Part of a small language model's weights: untied embeddings.
Each number is 200 + 40 x the weight over the matrix's rms, rounded and kept within 0 to 999. Layers, rows and columns count from 0.

# layer 10 MLP up, 2240x448, rms 0.192, rows 2123-2154, columns 0-111
212,197,224,196,199,200,203,149,229,150,206,138,206,225,253,225,211,233,250,192,166,253,203,132,205,162,209,178,216,192,169,230,243,198,174,190,171,219,227,217,192,181,233,217,222,277,253,233,211,229,166,193,184,201,210,211,231,172,202,231,270,191,192,127,167,211,216,213,195,228,143,220,186,170,216,212,171,200,176,239,130,195,177,228,214,139,167,309,193,220,213,180,248,198,173,219,243,245,115,173,251,253,179,239,210,234,165,210,278,225,194,206
261,142,237,197,226,176,163,171,214,231,212,185,135,212,184,187,147,217,156,224,192,174,243,225,174,272,228,152,235,199,207,138,212,154,189,206,208,156,165,248,198,241,286,183,170,218,105,246,217,195,213,158,178,242,158,208,174,221,236,168,199,222,149,113,146,198,264,315,164,289,191,235,232,196,192,238,196,170,239,158,216,155,189,114,207,176,168,240,240,229,223,234,199,233,219,207,197,166,219,254,162,215,244,199,163,227,229,235,198,223,172,230
247,169,256,191,212,201,213,226,195,148,263,196,165,200,186,177,237,203,225,175,203,250,189,178,243,254,116,222,280,195,158,184,220,188,194,223,203,224,203,170,235,273,187,269,228,202,111,192,270,189,213,164,176,177,264,146,155,252,185,204,177,212,235,144,196,235,158,206,227,197,202,240,243,146,237,292,161,154,154,178,234,165,226,301,221,216,197,186,182,112,218,254,154,194,170,181,205,170,149,161,147,208,134,205,236,184,149,211,203,210,193,159
304,187,157,145,153,263,174,186,220,147,166,200,244,200,221,189,239,218,242,200,205,219,168,213,212,138,247,149,225,180,148,250,252,177,222,209,220,231,181,205,195,204,243,218,218,153,267,131,194,275,207,184,195,246,169,175,211,168,216,184,204,152,198,163,160,184,147,187,138,107,228,220,148,215,209,173,249,113,204,278,137,261,229,246,229,244,159,251,148,217,175,253,182,173,209,245,204,215,246,205,204,182,145,168,234,209,183,231,174,121,163,290
205,170,187,220,269,147,138,182,216,208,186,191,151,140,99,230,210,191,184,221,182,234,189,227,147,200,138,218,219,240,136,242,145,193,159,251,210,146,211,214,181,226,239,207,197,179,218,169,218,148,275,143,206,195,226,205,261,214,226,222,239,148,159,181,108,202,202,261,179,225,204,218,217,100,228,121,207,229,164,203,168,225,191,183,169,184,197,168,196,216,181,264,237,246,193,136,235,141,238,197,98,199,166,206,146,224,220,173,252,202,220,284
249,194,178,190,182,229,208,170,194,191,179,211,165,203,225,148,173,247,255,202,262,237,241,157,220,214,198,284,165,234,220,181,228,198,171,157,243,188,295,199,192,180,185,276,168,189,247,276,212,206,236,160,134,247,258,178,194,244,205,252,245,187,135,224,180,217,212,171,178,216,179,171,224,215,172,162,207,252,179,199,223,151,161,113,277,260,156,215,142,226,220,188,225,195,211,192,140,217,162,217,194,232,242,156,238,202,253,188,198,276,197,178
249,260,216,251,194,246,209,216,166,174,171,295,186,224,157,266,122,235,256,199,224,244,232,175,175,204,233,210,188,247,193,238,190,210,225,151,256,243,294,131,217,228,187,194,156,136,252,232,230,171,162,236,101,156,138,243,60,202,241,211,219,185,216,200,211,227,176,226,212,168,189,204,230,264,211,201,185,190,134,285,279,196,145,140,141,196,135,158,217,216,199,238,163,168,164,196,223,215,158,191,144,251,194,255,191,160,219,189,223,209,205,147
227,267,155,116,233,188,199,192,162,184,203,270,209,204,222,127,237,200,162,165,252,102,244,256,244,157,228,173,192,173,187,214,148,165,185,231,293,144,220,240,213,266,174,316,172,193,243,147,179,146,236,237,311,191,128,234,205,205,96,199,148,199,296,217,184,166,190,134,220,205,240,173,273,195,207,229,267,238,273,134,271,196,279,193,149,247,199,211,258,176,183,218,152,212,163,200,201,142,138,181,180,166,239,195,167,197,220,194,219,198,164,254
197,205,192,206,163,190,176,176,124,213,237,263,220,188,221,214,251,174,195,232,271,172,191,225,154,277,213,186,209,191,235,207,235,233,154,201,175,220,192,264,237,244,195,133,230,207,215,203,240,160,152,167,178,169,205,150,234,219,229,193,221,145,159,242,205,150,258,202,207,242,197,248,226,184,143,175,192,198,198,256,254,98,215,218,214,183,265,172,207,199,164,289,211,134,224,166,202,220,199,242,190,206,225,310,227,167,174,252,183,183,203,229
298,208,244,194,189,178,144,178,210,135,154,283,301,156,214,231,156,219,195,195,280,207,182,158,230,165,195,221,251,204,177,212,166,171,169,145,149,175,228,154,246,157,237,222,128,221,215,210,210,225,183,274,225,222,164,292,234,266,266,168,237,242,216,274,246,191,174,215,187,171,203,226,217,264,196,176,206,176,203,246,166,159,150,244,240,241,210,283,87,267,147,244,230,176,177,161,157,178,196,177,171,158,186,178,177,184,177,120,151,179,219,187
185,257,146,213,86,152,204,113,194,185,202,148,157,203,165,182,259,203,205,179,217,192,210,201,208,184,168,212,226,208,233,263,230,234,184,242,197,244,213,206,195,84,145,185,153,188,191,232,203,263,186,199,202,233,216,238,198,210,221,230,140,249,227,240,255,195,203,182,150,155,153,169,203,122,181,107,192,208,212,212,212,164,238,261,189,227,177,180,216,234,210,218,199,202,196,198,236,202,131,258,217,160,168,174,156,143,155,235,207,201,302,163
204,263,225,118,139,187,201,212,250,189,208,195,232,181,218,189,216,171,146,236,129,188,180,225,201,163,241,136,274,136,143,174,206,240,186,244,206,185,249,199,222,216,285,239,132,143,188,108,222,161,238,213,173,205,214,128,208,232,245,168,217,151,176,273,254,231,188,195,164,213,213,248,206,213,167,202,248,214,163,206,190,207,203,228,140,185,210,248,147,221,198,173,198,204,173,221,184,253,188,223,200,200,259,171,273,179,178,201,277,180,216,183
228,239,213,264,208,182,211,197,242,177,217,168,215,179,189,208,216,178,212,244,261,220,198,147,190,175,163,180,239,228,231,187,245,187,153,228,172,165,197,180,179,246,163,214,245,182,188,216,194,256,159,198,187,164,170,159,224,256,151,246,204,87,181,252,162,221,240,274,137,235,152,213,163,273,199,203,168,216,226,219,163,98,206,198,200,202,261,209,179,227,172,125,212,132,262,168,193,243,231,159,179,157,218,202,192,224,316,137,164,213,203,202
224,254,211,172,185,205,211,145,175,213,212,170,225,197,179,198,196,226,241,145,241,189,238,229,240,170,214,214,120,221,221,183,166,224,172,142,203,207,175,165,227,263,165,286,185,168,229,227,160,178,182,176,171,160,209,232,321,229,245,214,193,262,199,215,186,201,215,132,188,157,200,230,168,251,229,281,178,177,155,165,202,158,202,257,214,166,215,190,228,225,237,153,270,240,186,210,206,142,161,205,161,157,165,242,206,239,244,212,211,236,234,226
218,179,178,229,141,174,242,181,103,177,217,204,210,142,297,226,221,207,187,112,202,196,253,246,170,194,155,189,197,229,269,211,142,182,265,220,174,186,183,241,205,245,157,217,199,221,270,210,266,284,209,170,187,261,209,178,195,230,240,170,238,266,158,228,211,236,233,135,193,163,211,241,203,135,198,210,149,183,163,257,254,149,167,208,155,217,195,158,219,192,257,188,238,183,193,133,161,173,203,156,206,174,203,208,208,207,171,130,219,188,230,220
177,190,185,167,170,239,139,195,194,185,250,171,200,185,181,206,309,184,212,191,228,157,194,203,157,229,188,173,93,229,171,161,225,129,235,191,91,186,149,180,166,167,185,193,191,250,209,72,211,131,174,188,225,223,249,122,209,221,215,185,171,165,254,165,210,199,251,243,288,161,257,204,186,213,225,191,173,229,249,275,256,206,225,215,244,157,229,255,246,171,237,220,230,202,164,264,112,255,224,131,240,154,173,223,198,161,213,224,211,271,177,241
162,158,162,176,228,162,132,200,254,241,173,164,167,197,244,82,204,194,195,189,261,170,145,171,213,187,207,218,212,265,164,199,248,184,142,176,224,245,238,212,229,168,263,113,193,153,201,226,253,234,110,178,208,254,216,222,207,207,196,152,201,212,239,228,179,276,145,172,205,212,277,311,168,173,215,199,225,230,168,220,194,148,222,199,148,220,160,136,181,213,282,201,188,209,231,164,187,181,243,195,203,227,220,177,189,169,215,221,214,175,151,243
175,210,235,237,180,196,158,133,166,162,241,207,208,232,160,218,262,260,183,197,202,266,196,177,168,161,226,193,169,267,104,273,187,171,165,296,229,199,147,194,177,237,178,208,163,183,230,207,170,141,220,175,250,284,171,230,231,270,192,141,239,259,149,212,166,191,239,174,212,174,205,182,169,291,116,157,186,222,201,190,242,163,231,168,217,157,159,188,228,229,182,230,262,186,136,188,191,285,214,182,241,281,141,223,224,189,213,173,267,275,173,172
224,224,217,227,176,184,293,192,198,225,140,244,203,184,156,235,247,255,248,237,153,196,198,188,185,247,126,120,219,197,163,156,225,265,178,220,160,179,167,207,329,174,228,171,207,201,201,238,151,247,268,231,210,150,235,185,180,181,189,77,176,168,229,234,100,131,203,191,203,193,199,219,169,153,166,233,223,195,215,219,225,187,230,178,212,190,217,183,216,254,255,279,157,183,213,290,247,217,217,182,188,178,195,155,250,156,245,180,294,180,204,242
177,238,229,240,156,256,182,119,203,123,129,179,210,221,154,155,245,207,243,274,195,190,148,197,227,259,136,149,250,253,167,227,214,235,270,147,154,217,189,258,204,117,242,219,230,237,263,176,195,173,175,215,162,181,251,237,214,171,289,168,231,265,279,174,236,130,151,189,230,173,216,215,224,179,259,145,276,142,227,186,202,229,202,266,185,161,224,173,193,225,209,203,152,219,245,161,175,136,255,202,176,246,236,205,299,188,162,188,231,274,192,183
127,261,150,193,246,223,194,237,232,146,133,183,232,170,224,239,204,183,208,119,257,286,130,189,179,232,237,209,136,240,232,197,132,283,227,126,274,275,291,183,251,176,151,147,165,165,233,166,200,223,136,266,156,190,219,162,159,189,200,214,260,157,194,163,198,207,148,251,183,207,260,292,212,111,236,229,230,143,187,212,235,155,221,223,245,241,144,208,158,167,171,174,255,219,183,265,139,251,254,212,134,179,163,233,152,189,207,204,213,240,180,254
109,183,209,164,166,234,262,121,213,127,171,178,196,209,238,145,88,239,199,132,326,257,187,241,170,187,208,110,167,204,173,199,194,153,221,287,212,186,243,179,205,191,171,156,225,148,222,216,184,135,203,146,159,242,134,204,235,298,121,237,179,263,256,217,224,206,174,192,239,264,200,258,165,247,161,107,192,151,187,112,199,151,242,191,254,174,150,233,207,168,172,171,197,150,180,196,223,186,245,234,102,200,174,184,203,231,186,154,282,219,209,190
278,212,249,226,219,198,229,218,242,160,225,271,158,134,194,204,183,223,217,233,170,174,199,171,135,267,151,211,202,150,286,202,287,232,168,220,184,177,171,161,95,186,171,180,209,237,158,178,126,181,283,226,224,163,266,223,189,221,211,177,183,172,219,210,195,219,185,262,203,181,231,194,118,209,224,177,194,241,214,248,198,222,222,250,197,209,185,238,221,234,166,178,191,189,212,189,141,268,187,156,200,192,225,173,187,225,208,203,240,174,207,266
219,128,226,213,178,195,151,286,174,186,156,241,203,208,195,179,154,153,176,204,179,184,183,171,204,234,239,237,135,189,188,181,237,152,184,212,181,256,191,222,131,163,162,243,235,162,182,159,247,261,155,217,138,244,150,245,198,228,169,208,215,213,222,236,230,239,238,198,239,155,189,224,294,221,199,171,196,234,138,176,262,168,224,228,240,168,256,142,253,120,243,138,169,206,190,224,214,206,238,198,231,175,250,119,219,190,230,320,208,265,196,195
234,190,198,163,153,135,208,201,227,138,236,219,169,215,190,161,267,207,201,128,153,131,212,166,231,204,127,277,242,202,142,188,160,231,250,197,154,156,153,210,255,191,207,196,180,202,193,88,238,240,162,286,119,202,166,213,261,111,169,198,247,157,157,130,229,175,235,221,174,194,139,166,216,199,182,241,223,188,171,194,156,174,243,237,222,204,197,208,202,170,198,177,216,238,230,187,188,166,209,204,225,141,212,202,231,186,193,230,84,170,233,187
172,178,142,225,169,203,210,182,191,208,203,212,206,173,212,202,117,226,180,183,177,266,176,225,195,258,253,181,130,205,182,205,213,207,209,260,290,137,184,189,256,185,172,222,228,160,230,200,130,195,248,203,198,207,108,210,206,162,183,172,198,132,174,249,182,190,304,235,255,140,212,228,136,276,254,242,245,232,205,270,229,180,128,210,233,229,235,179,140,213,159,211,224,231,190,225,193,227,186,194,169,282,217,227,208,249,162,249,156,290,165,193
238,220,224,188,163,191,254,160,176,181,250,195,254,143,212,196,200,208,250,209,117,162,258,193,260,179,163,247,283,234,221,230,221,171,146,228,207,233,224,204,172,141,223,253,223,179,160,232,184,236,174,169,147,152,153,206,213,224,162,211,173,134,232,224,206,220,226,216,172,289,250,217,303,187,132,184,209,257,217,229,192,148,169,206,208,258,147,137,189,250,208,211,175,152,155,140,192,236,177,269,224,166,154,265,141,231,224,246,109,274,173,180
223,172,249,272,145,212,173,208,161,276,252,207,171,208,236,142,157,235,203,176,267,202,173,209,198,229,249,174,215,189,145,224,239,262,213,244,211,134,208,206,158,215,214,166,184,197,193,225,186,186,170,189,241,256,236,127,215,143,200,170,156,153,220,266,160,120,215,197,184,185,223,165,187,170,209,242,176,196,167,195,161,235,208,254,236,193,151,220,192,147,239,85,109,183,152,259,164,209,159,140,238,254,131,177,189,188,141,253,221,202,194,116
212,195,216,253,152,166,200,148,222,173,291,169,137,157,285,196,203,247,198,204,231,193,187,244,160,177,190,208,153,217,243,197,216,198,195,194,219,200,215,217,188,184,218,182,211,200,247,205,215,250,164,179,227,208,257,174,155,168,156,232,207,115,187,284,224,248,94,121,179,160,196,234,181,229,229,136,147,215,198,179,206,253,133,193,198,155,203,128,193,182,231,204,276,228,187,220,186,195,189,151,176,177,158,275,157,244,153,196,215,223,214,111
178,219,178,190,122,202,151,265,223,178,159,199,249,168,184,160,242,154,168,177,216,196,227,205,205,225,188,229,170,167,225,190,170,157,149,238,240,226,222,151,209,215,169,223,273,206,211,179,189,154,173,173,105,284,224,263,232,224,180,156,222,255,307,287,171,188,187,193,208,170,228,310,261,236,189,233,170,188,197,206,231,229,166,168,240,231,237,179,147,211,197,296,199,245,182,198,223,156,217,133,198,206,185,170,251,246,130,214,185,234,258,196
140,172,236,201,194,146,191,169,181,218,248,163,254,222,191,220,159,243,269,158,171,269,234,153,170,252,195,180,216,221,233,228,194,212,186,237,161,174,202,205,191,229,214,169,192,161,215,198,205,128,213,181,182,180,201,163,152,229,161,221,209,195,193,223,174,212,192,150,258,165,203,228,130,190,194,179,192,214,179,239,234,198,199,191,177,236,220,227,208,146,232,160,175,175,197,194,196,213,277,209,142,212,225,227,192,305,209,225,246,196,246,225
207,139,108,180,217,128,229,187,199,134,248,260,225,214,235,119,227,195,192,150,210,183,140,165,174,250,171,149,228,234,177,214,197,198,180,210,161,166,170,215,169,215,135,151,265,134,200,124,193,179,223,227,265,158,173,176,186,257,197,239,77,184,263,281,237,192,214,157,160,197,278,258,272,224,206,252,197,278,219,169,229,216,218,209,136,249,214,247,275,196,270,225,203,211,242,271,182,130,194,212,281,222,215,228,236,200,250,221,188,140,238,193
# layer 10 MLP down (transposed), 2240x448, rms 0.149, rows 2123-2153, columns 0-111
140,201,148,229,184,204,193,153,217,198,137,181,246,168,218,141,184,199,205,143,214,139,175,239,175,234,230,171,235,138,203,130,124,220,173,235,253,201,264,191,186,214,203,223,254,252,154,168,191,215,232,217,211,258,228,180,254,199,205,172,111,99,275,176,195,216,219,171,249,176,145,219,216,174,114,246,196,180,177,235,185,143,207,226,258,140,241,175,216,243,152,219,176,176,198,145,167,157,210,180,296,231,174,213,204,163,184,158,217,230,173,234
189,153,195,198,221,238,213,168,242,193,202,139,259,196,226,176,203,126,199,175,205,164,182,175,138,264,180,159,243,165,209,137,177,142,260,195,284,248,253,246,221,251,198,208,199,182,202,202,182,220,224,176,234,223,213,250,178,259,184,201,141,269,216,125,202,221,277,181,193,212,161,214,219,172,264,259,223,210,190,245,173,223,194,130,238,167,202,239,218,191,209,179,230,258,273,263,152,185,101,152,192,165,186,140,208,213,237,197,153,187,170,248
207,152,193,231,135,245,183,240,109,168,227,212,128,167,204,209,186,234,180,254,194,232,202,188,167,227,231,179,202,189,155,166,227,250,180,129,175,78,137,216,180,185,177,241,201,250,102,237,191,225,252,253,230,162,243,130,178,134,259,200,218,166,150,194,271,224,221,168,235,280,202,180,230,221,146,244,238,239,217,158,211,184,237,203,269,227,228,178,198,224,181,191,197,245,126,231,179,217,196,206,163,163,146,179,166,207,257,162,218,208,183,238
223,235,244,228,239,178,189,183,234,170,299,198,162,172,256,269,226,164,216,225,142,230,184,236,153,173,193,232,208,169,236,211,241,181,260,208,250,189,151,225,252,135,244,241,204,207,240,72,244,212,213,169,214,176,184,198,157,229,229,183,228,163,154,146,162,221,154,160,197,119,285,149,123,250,141,223,201,274,135,205,204,233,179,159,195,160,76,230,212,190,181,250,225,217,195,230,266,168,182,184,178,200,233,226,143,238,254,193,135,187,201,220
195,183,181,211,84,203,160,180,205,154,217,216,176,255,234,165,196,180,202,204,215,156,157,193,241,221,191,202,184,139,268,152,226,240,195,92,148,208,153,172,251,195,166,197,193,259,133,200,114,214,126,230,150,193,173,184,189,263,236,166,176,207,238,188,232,234,193,174,202,210,191,206,209,253,151,208,185,157,203,176,191,210,212,180,229,216,147,197,235,220,137,137,153,95,251,203,237,175,203,199,202,180,166,250,228,143,181,260,209,163,270,189
194,151,270,234,234,205,228,151,208,205,211,210,210,187,174,177,190,212,219,221,175,219,186,228,191,191,215,204,211,224,166,191,168,161,230,289,237,159,144,248,156,183,209,185,185,231,197,213,154,187,188,294,244,151,199,170,177,219,220,172,218,175,177,250,170,264,203,178,119,232,199,209,208,262,252,194,251,195,265,185,192,239,213,233,132,239,210,166,198,169,185,167,223,193,162,166,230,223,198,111,182,237,228,197,197,189,165,212,180,195,128,181
211,193,101,236,227,169,231,156,173,196,157,214,127,275,145,217,158,199,189,191,238,201,195,174,204,162,276,161,238,236,157,247,246,204,225,190,153,217,247,209,155,210,161,229,176,229,178,304,199,231,167,173,198,258,138,166,256,176,169,122,153,146,83,212,191,232,278,162,156,186,211,205,210,206,263,234,247,230,238,172,204,173,136,250,151,269,162,191,203,115,212,174,194,169,182,231,208,247,162,218,180,192,136,233,162,227,249,108,232,205,213,136
213,169,229,201,213,190,225,161,133,146,167,243,229,115,255,171,125,230,229,173,222,226,169,266,238,193,126,248,202,151,231,122,118,122,240,202,103,99,209,95,235,176,173,229,173,152,233,213,162,203,153,168,249,283,209,149,229,76,218,236,238,198,211,162,177,155,186,160,230,214,223,234,159,186,191,310,320,191,264,264,204,173,169,237,195,145,128,195,189,215,206,203,171,218,199,156,164,266,224,165,219,179,293,100,289,250,223,147,170,187,198,177
164,182,208,197,284,215,233,190,256,186,234,163,243,302,216,197,165,167,165,187,120,265,177,168,198,160,193,142,182,164,126,166,140,234,213,258,214,229,166,257,213,188,177,202,256,161,260,199,217,170,224,138,191,81,140,265,144,157,154,179,194,171,217,178,223,140,264,214,182,192,226,199,137,174,172,191,215,188,256,237,209,259,141,172,267,279,145,268,241,235,191,249,239,144,174,213,188,276,224,216,197,228,213,158,172,141,262,239,212,168,195,201
178,220,199,220,198,223,236,195,125,147,220,232,198,232,160,121,193,193,230,181,198,162,201,239,156,207,169,154,234,184,189,247,315,162,189,201,258,175,226,237,243,234,221,285,219,243,146,242,229,233,145,169,259,250,192,206,122,167,175,224,169,205,138,265,184,222,148,165,206,207,254,218,277,220,217,194,180,206,254,220,223,263,203,211,200,188,189,245,218,247,174,216,182,191,201,171,183,208,215,194,217,232,190,243,160,168,226,177,261,226,206,186
153,168,251,163,215,140,229,101,228,243,149,234,183,179,176,115,203,173,174,150,130,150,193,200,249,176,176,156,208,189,83,172,221,245,214,140,152,202,175,196,172,186,154,236,202,181,224,222,178,291,172,166,197,265,228,239,213,122,308,237,214,241,258,177,213,244,247,210,249,172,138,241,239,187,207,204,263,188,185,264,121,189,248,222,214,186,177,181,253,214,188,153,187,183,244,297,241,217,209,219,287,158,163,253,237,190,199,269,294,194,216,157
180,181,179,174,202,239,187,206,198,225,220,199,191,170,226,174,219,223,203,159,252,244,237,203,191,159,165,252,186,264,158,230,249,161,198,179,193,218,243,217,161,186,187,139,213,268,178,178,198,163,173,126,231,219,248,227,189,207,174,223,209,232,196,208,146,248,205,176,239,140,236,236,126,147,195,183,186,242,186,180,187,214,261,201,200,178,191,214,200,205,249,196,234,229,197,192,124,173,197,189,250,159,154,229,195,225,173,198,171,173,188,222
148,232,184,229,200,182,212,155,255,258,283,196,197,118,160,208,134,216,208,206,212,263,209,255,178,196,275,191,224,156,106,192,175,214,190,209,250,202,125,276,231,206,196,204,214,236,131,232,179,261,241,207,174,153,197,271,170,168,149,178,210,150,228,175,289,160,207,232,258,234,215,255,196,243,237,172,236,222,141,209,175,112,200,200,221,160,182,173,146,129,164,218,277,121,264,126,208,160,243,225,193,241,230,204,224,192,214,186,231,193,206,185
162,159,115,190,175,223,225,200,141,225,106,231,218,239,164,119,126,268,215,163,205,164,304,227,206,201,252,159,213,153,226,183,217,217,202,155,227,219,214,237,162,258,263,217,273,198,148,136,148,209,210,195,196,180,153,147,237,275,278,255,228,180,193,184,179,203,272,204,183,279,289,213,247,140,144,266,157,238,248,214,175,134,199,211,274,133,117,269,162,206,194,274,218,167,229,158,155,246,127,216,200,135,234,217,170,286,195,192,180,205,179,203
151,210,203,168,188,169,215,125,279,226,167,202,244,204,165,189,242,169,188,177,207,197,200,248,166,155,260,187,200,235,216,212,211,231,212,219,234,248,141,210,282,202,170,243,178,139,192,219,214,186,173,115,223,239,152,201,243,204,220,168,191,214,261,229,187,254,128,185,175,256,228,162,263,209,193,190,226,122,214,193,151,213,231,105,237,208,253,216,203,170,222,215,122,208,208,179,220,208,242,214,187,141,267,184,230,184,180,204,224,216,179,244
225,109,181,211,206,229,228,245,221,197,219,212,166,206,145,220,227,214,203,240,154,192,268,240,128,190,212,211,229,254,172,178,244,177,278,243,164,208,245,215,194,205,223,204,179,188,214,213,285,151,148,208,178,245,141,173,239,246,184,245,234,196,169,218,212,197,231,220,207,164,223,159,179,176,214,196,194,198,245,248,199,176,145,177,224,159,320,185,205,189,238,219,182,224,274,229,177,169,181,189,221,261,175,185,199,180,180,277,139,172,191,171
183,190,224,153,213,212,151,178,178,131,159,212,165,273,198,243,218,233,256,217,168,265,209,258,166,182,123,265,184,165,160,176,224,146,210,147,280,155,115,176,91,166,255,172,189,250,251,167,219,209,226,162,201,210,229,191,261,195,219,167,185,207,179,226,183,197,221,231,180,207,154,170,221,201,164,159,178,125,178,248,136,245,193,198,200,238,105,225,284,269,167,151,149,204,180,235,244,214,283,254,183,264,137,128,255,158,240,135,226,186,151,135
126,207,164,250,208,211,255,174,211,187,162,205,191,242,181,202,295,182,128,245,249,210,247,169,175,240,184,170,123,196,237,217,269,190,201,231,193,204,243,180,178,117,169,249,224,205,158,181,275,270,196,223,157,153,182,212,194,160,222,205,216,233,266,213,163,232,198,165,208,204,165,169,206,254,205,247,138,214,304,247,245,223,164,184,228,231,251,187,270,208,206,168,188,251,188,200,210,202,197,141,233,143,269,188,129,208,186,156,176,248,206,209
237,203,191,143,258,236,209,246,277,259,274,91,169,200,206,180,194,191,105,203,207,196,170,182,242,178,237,200,145,166,153,170,267,222,251,173,148,167,178,155,209,232,244,119,219,201,230,181,133,196,184,196,243,211,230,188,199,277,252,127,215,196,190,176,143,164,144,115,178,182,273,199,140,139,229,182,235,131,226,259,179,222,239,217,200,183,196,253,227,264,212,212,156,279,214,236,280,230,228,181,185,252,116,99,161,184,249,180,249,225,273,158
213,198,179,146,203,252,226,184,223,198,263,147,223,202,124,167,169,142,184,268,155,150,169,148,193,209,133,257,190,165,154,190,227,239,151,172,231,222,164,169,259,166,232,196,195,176,178,247,216,139,224,216,268,202,261,242,128,212,146,244,148,201,160,222,226,196,248,216,177,199,203,218,164,232,170,161,165,235,172,212,213,200,124,200,134,131,224,238,167,240,114,211,246,197,230,188,217,202,216,193,202,277,244,152,257,183,268,139,194,236,222,249
193,219,143,153,230,197,157,184,169,186,214,226,146,205,193,204,229,150,185,190,189,192,239,174,186,166,258,220,193,218,149,247,192,209,206,245,139,193,180,253,192,190,191,211,170,215,149,231,212,214,191,180,217,181,186,198,137,178,239,229,201,163,213,158,196,192,195,223,182,183,221,177,187,189,166,219,201,170,217,175,174,245,242,214,234,209,168,202,149,95,211,201,268,217,200,197,212,178,251,126,227,137,181,134,168,142,279,216,213,183,212,193
235,200,230,208,216,199,182,226,217,175,169,246,173,208,180,228,248,189,133,152,166,157,277,184,237,256,192,177,206,266,227,194,254,187,225,232,108,248,228,235,215,175,204,138,204,241,131,181,250,192,160,211,217,233,218,267,211,138,259,154,217,131,139,164,188,191,180,226,179,222,131,184,230,244,183,176,136,211,191,182,286,174,275,237,179,264,207,181,171,193,217,191,179,196,269,236,230,234,192,173,161,194,196,258,203,255,165,198,184,204,253,162
194,206,210,194,157,231,251,128,214,205,128,203,161,205,218,220,290,213,241,201,223,220,140,145,157,169,178,172,258,193,202,210,231,200,245,164,227,198,187,198,307,165,217,188,234,185,236,244,227,236,191,210,253,203,237,201,185,121,173,248,202,238,256,246,193,173,190,246,191,181,132,194,148,221,167,282,183,183,187,190,185,207,213,187,179,146,227,226,200,196,260,199,139,210,180,214,192,192,154,243,153,134,201,128,289,107,202,228,233,216,178,143
279,247,209,197,216,182,223,243,213,190,148,184,213,172,115,215,258,201,182,271,165,209,179,157,141,114,306,179,244,231,210,218,169,223,162,164,237,150,245,211,235,157,241,203,189,233,216,238,200,135,174,262,208,185,166,200,188,153,142,207,215,189,195,175,251,197,213,211,257,200,172,178,131,195,221,226,190,155,222,182,196,230,234,228,229,186,166,262,173,175,183,248,236,240,212,205,258,224,131,189,174,201,250,192,263,262,226,237,177,208,276,153
230,198,209,222,221,213,224,188,266,141,251,263,203,171,210,212,254,187,201,172,135,169,254,211,240,162,215,177,279,194,215,262,174,197,219,216,155,188,232,200,202,218,224,167,204,242,229,199,132,204,231,232,125,144,231,147,246,213,248,233,203,190,144,175,104,249,216,158,209,206,142,160,217,263,216,113,219,207,106,315,213,225,133,163,180,170,173,136,171,273,219,239,234,194,240,195,197,242,219,139,215,191,206,280,243,163,227,133,247,160,188,100
196,184,207,183,194,164,240,193,246,177,197,189,196,219,265,224,187,146,191,232,208,150,185,190,163,222,204,170,134,215,229,181,192,206,192,105,159,229,247,160,169,176,213,215,126,257,204,199,206,163,103,237,216,151,204,193,253,177,278,132,207,187,292,213,240,190,162,126,205,203,243,230,197,175,156,148,205,149,228,162,184,203,222,266,177,201,166,266,259,179,206,206,217,178,173,255,201,158,216,126,143,237,203,199,176,185,267,198,215,226,248,194
171,175,193,187,170,154,250,135,170,238,209,192,138,179,302,201,184,182,198,167,210,242,244,198,201,231,157,165,208,269,261,189,176,230,215,220,201,198,256,201,196,167,222,204,110,266,141,206,263,249,235,199,199,178,180,207,115,201,168,231,186,257,269,206,150,225,218,134,242,179,172,168,187,187,219,261,211,148,271,187,231,227,210,239,226,201,176,239,220,273,203,241,230,254,213,182,182,194,237,171,225,229,182,224,178,186,189,190,184,236,215,190
159,219,181,215,235,133,195,186,156,244,144,260,210,198,168,180,198,146,225,210,200,170,187,246,137,218,213,176,142,168,160,276,256,176,139,205,188,250,193,227,202,182,148,195,199,247,130,159,237,170,225,187,233,181,183,243,223,224,203,257,195,180,200,221,190,186,181,236,157,191,212,245,150,218,228,234,205,209,176,230,211,182,271,161,156,208,228,203,173,191,168,247,200,154,210,225,209,233,215,150,204,201,257,159,247,196,284,151,207,142,194,192
215,146,217,214,211,173,286,207,224,169,191,276,187,260,200,176,192,172,216,178,149,234,228,129,187,221,205,276,166,241,156,211,204,210,160,143,215,171,216,210,227,173,233,143,170,174,236,209,110,182,251,213,186,243,202,214,231,243,239,126,141,167,177,188,263,279,230,219,190,142,160,265,202,233,193,216,276,157,214,230,193,220,163,170,217,232,248,214,160,167,174,231,226,209,199,173,214,213,188,197,151,177,234,256,209,182,211,168,237,190,246,153
143,231,296,238,169,284,256,229,139,238,234,278,289,142,159,174,237,177,114,268,211,180,179,235,191,267,321,194,219,143,128,177,169,176,175,186,94,163,203,261,72,174,132,241,161,198,187,202,168,231,188,258,171,284,237,240,246,215,233,172,143,207,192,149,156,174,175,144,203,179,195,186,155,191,223,229,232,204,190,188,249,236,184,214,218,163,250,166,173,202,216,262,121,205,168,198,218,251,112,183,211,264,157,197,169,205,235,226,130,119,175,158
200,276,222,212,155,134,222,196,166,153,234,208,196,131,189,221,182,203,216,195,210,199,234,214,254,199,249,144,195,117,197,233,226,208,195,131,174,246,184,282,243,242,122,204,164,208,176,195,187,190,177,146,228,239,149,251,213,238,186,275,162,111,201,171,188,144,203,196,189,165,222,241,273,249,201,218,199,125,195,186,221,262,178,184,243,274,295,231,206,228,170,202,179,184,114,256,175,218,169,223,195,225,216,237,160,181,169,206,184,230,198,119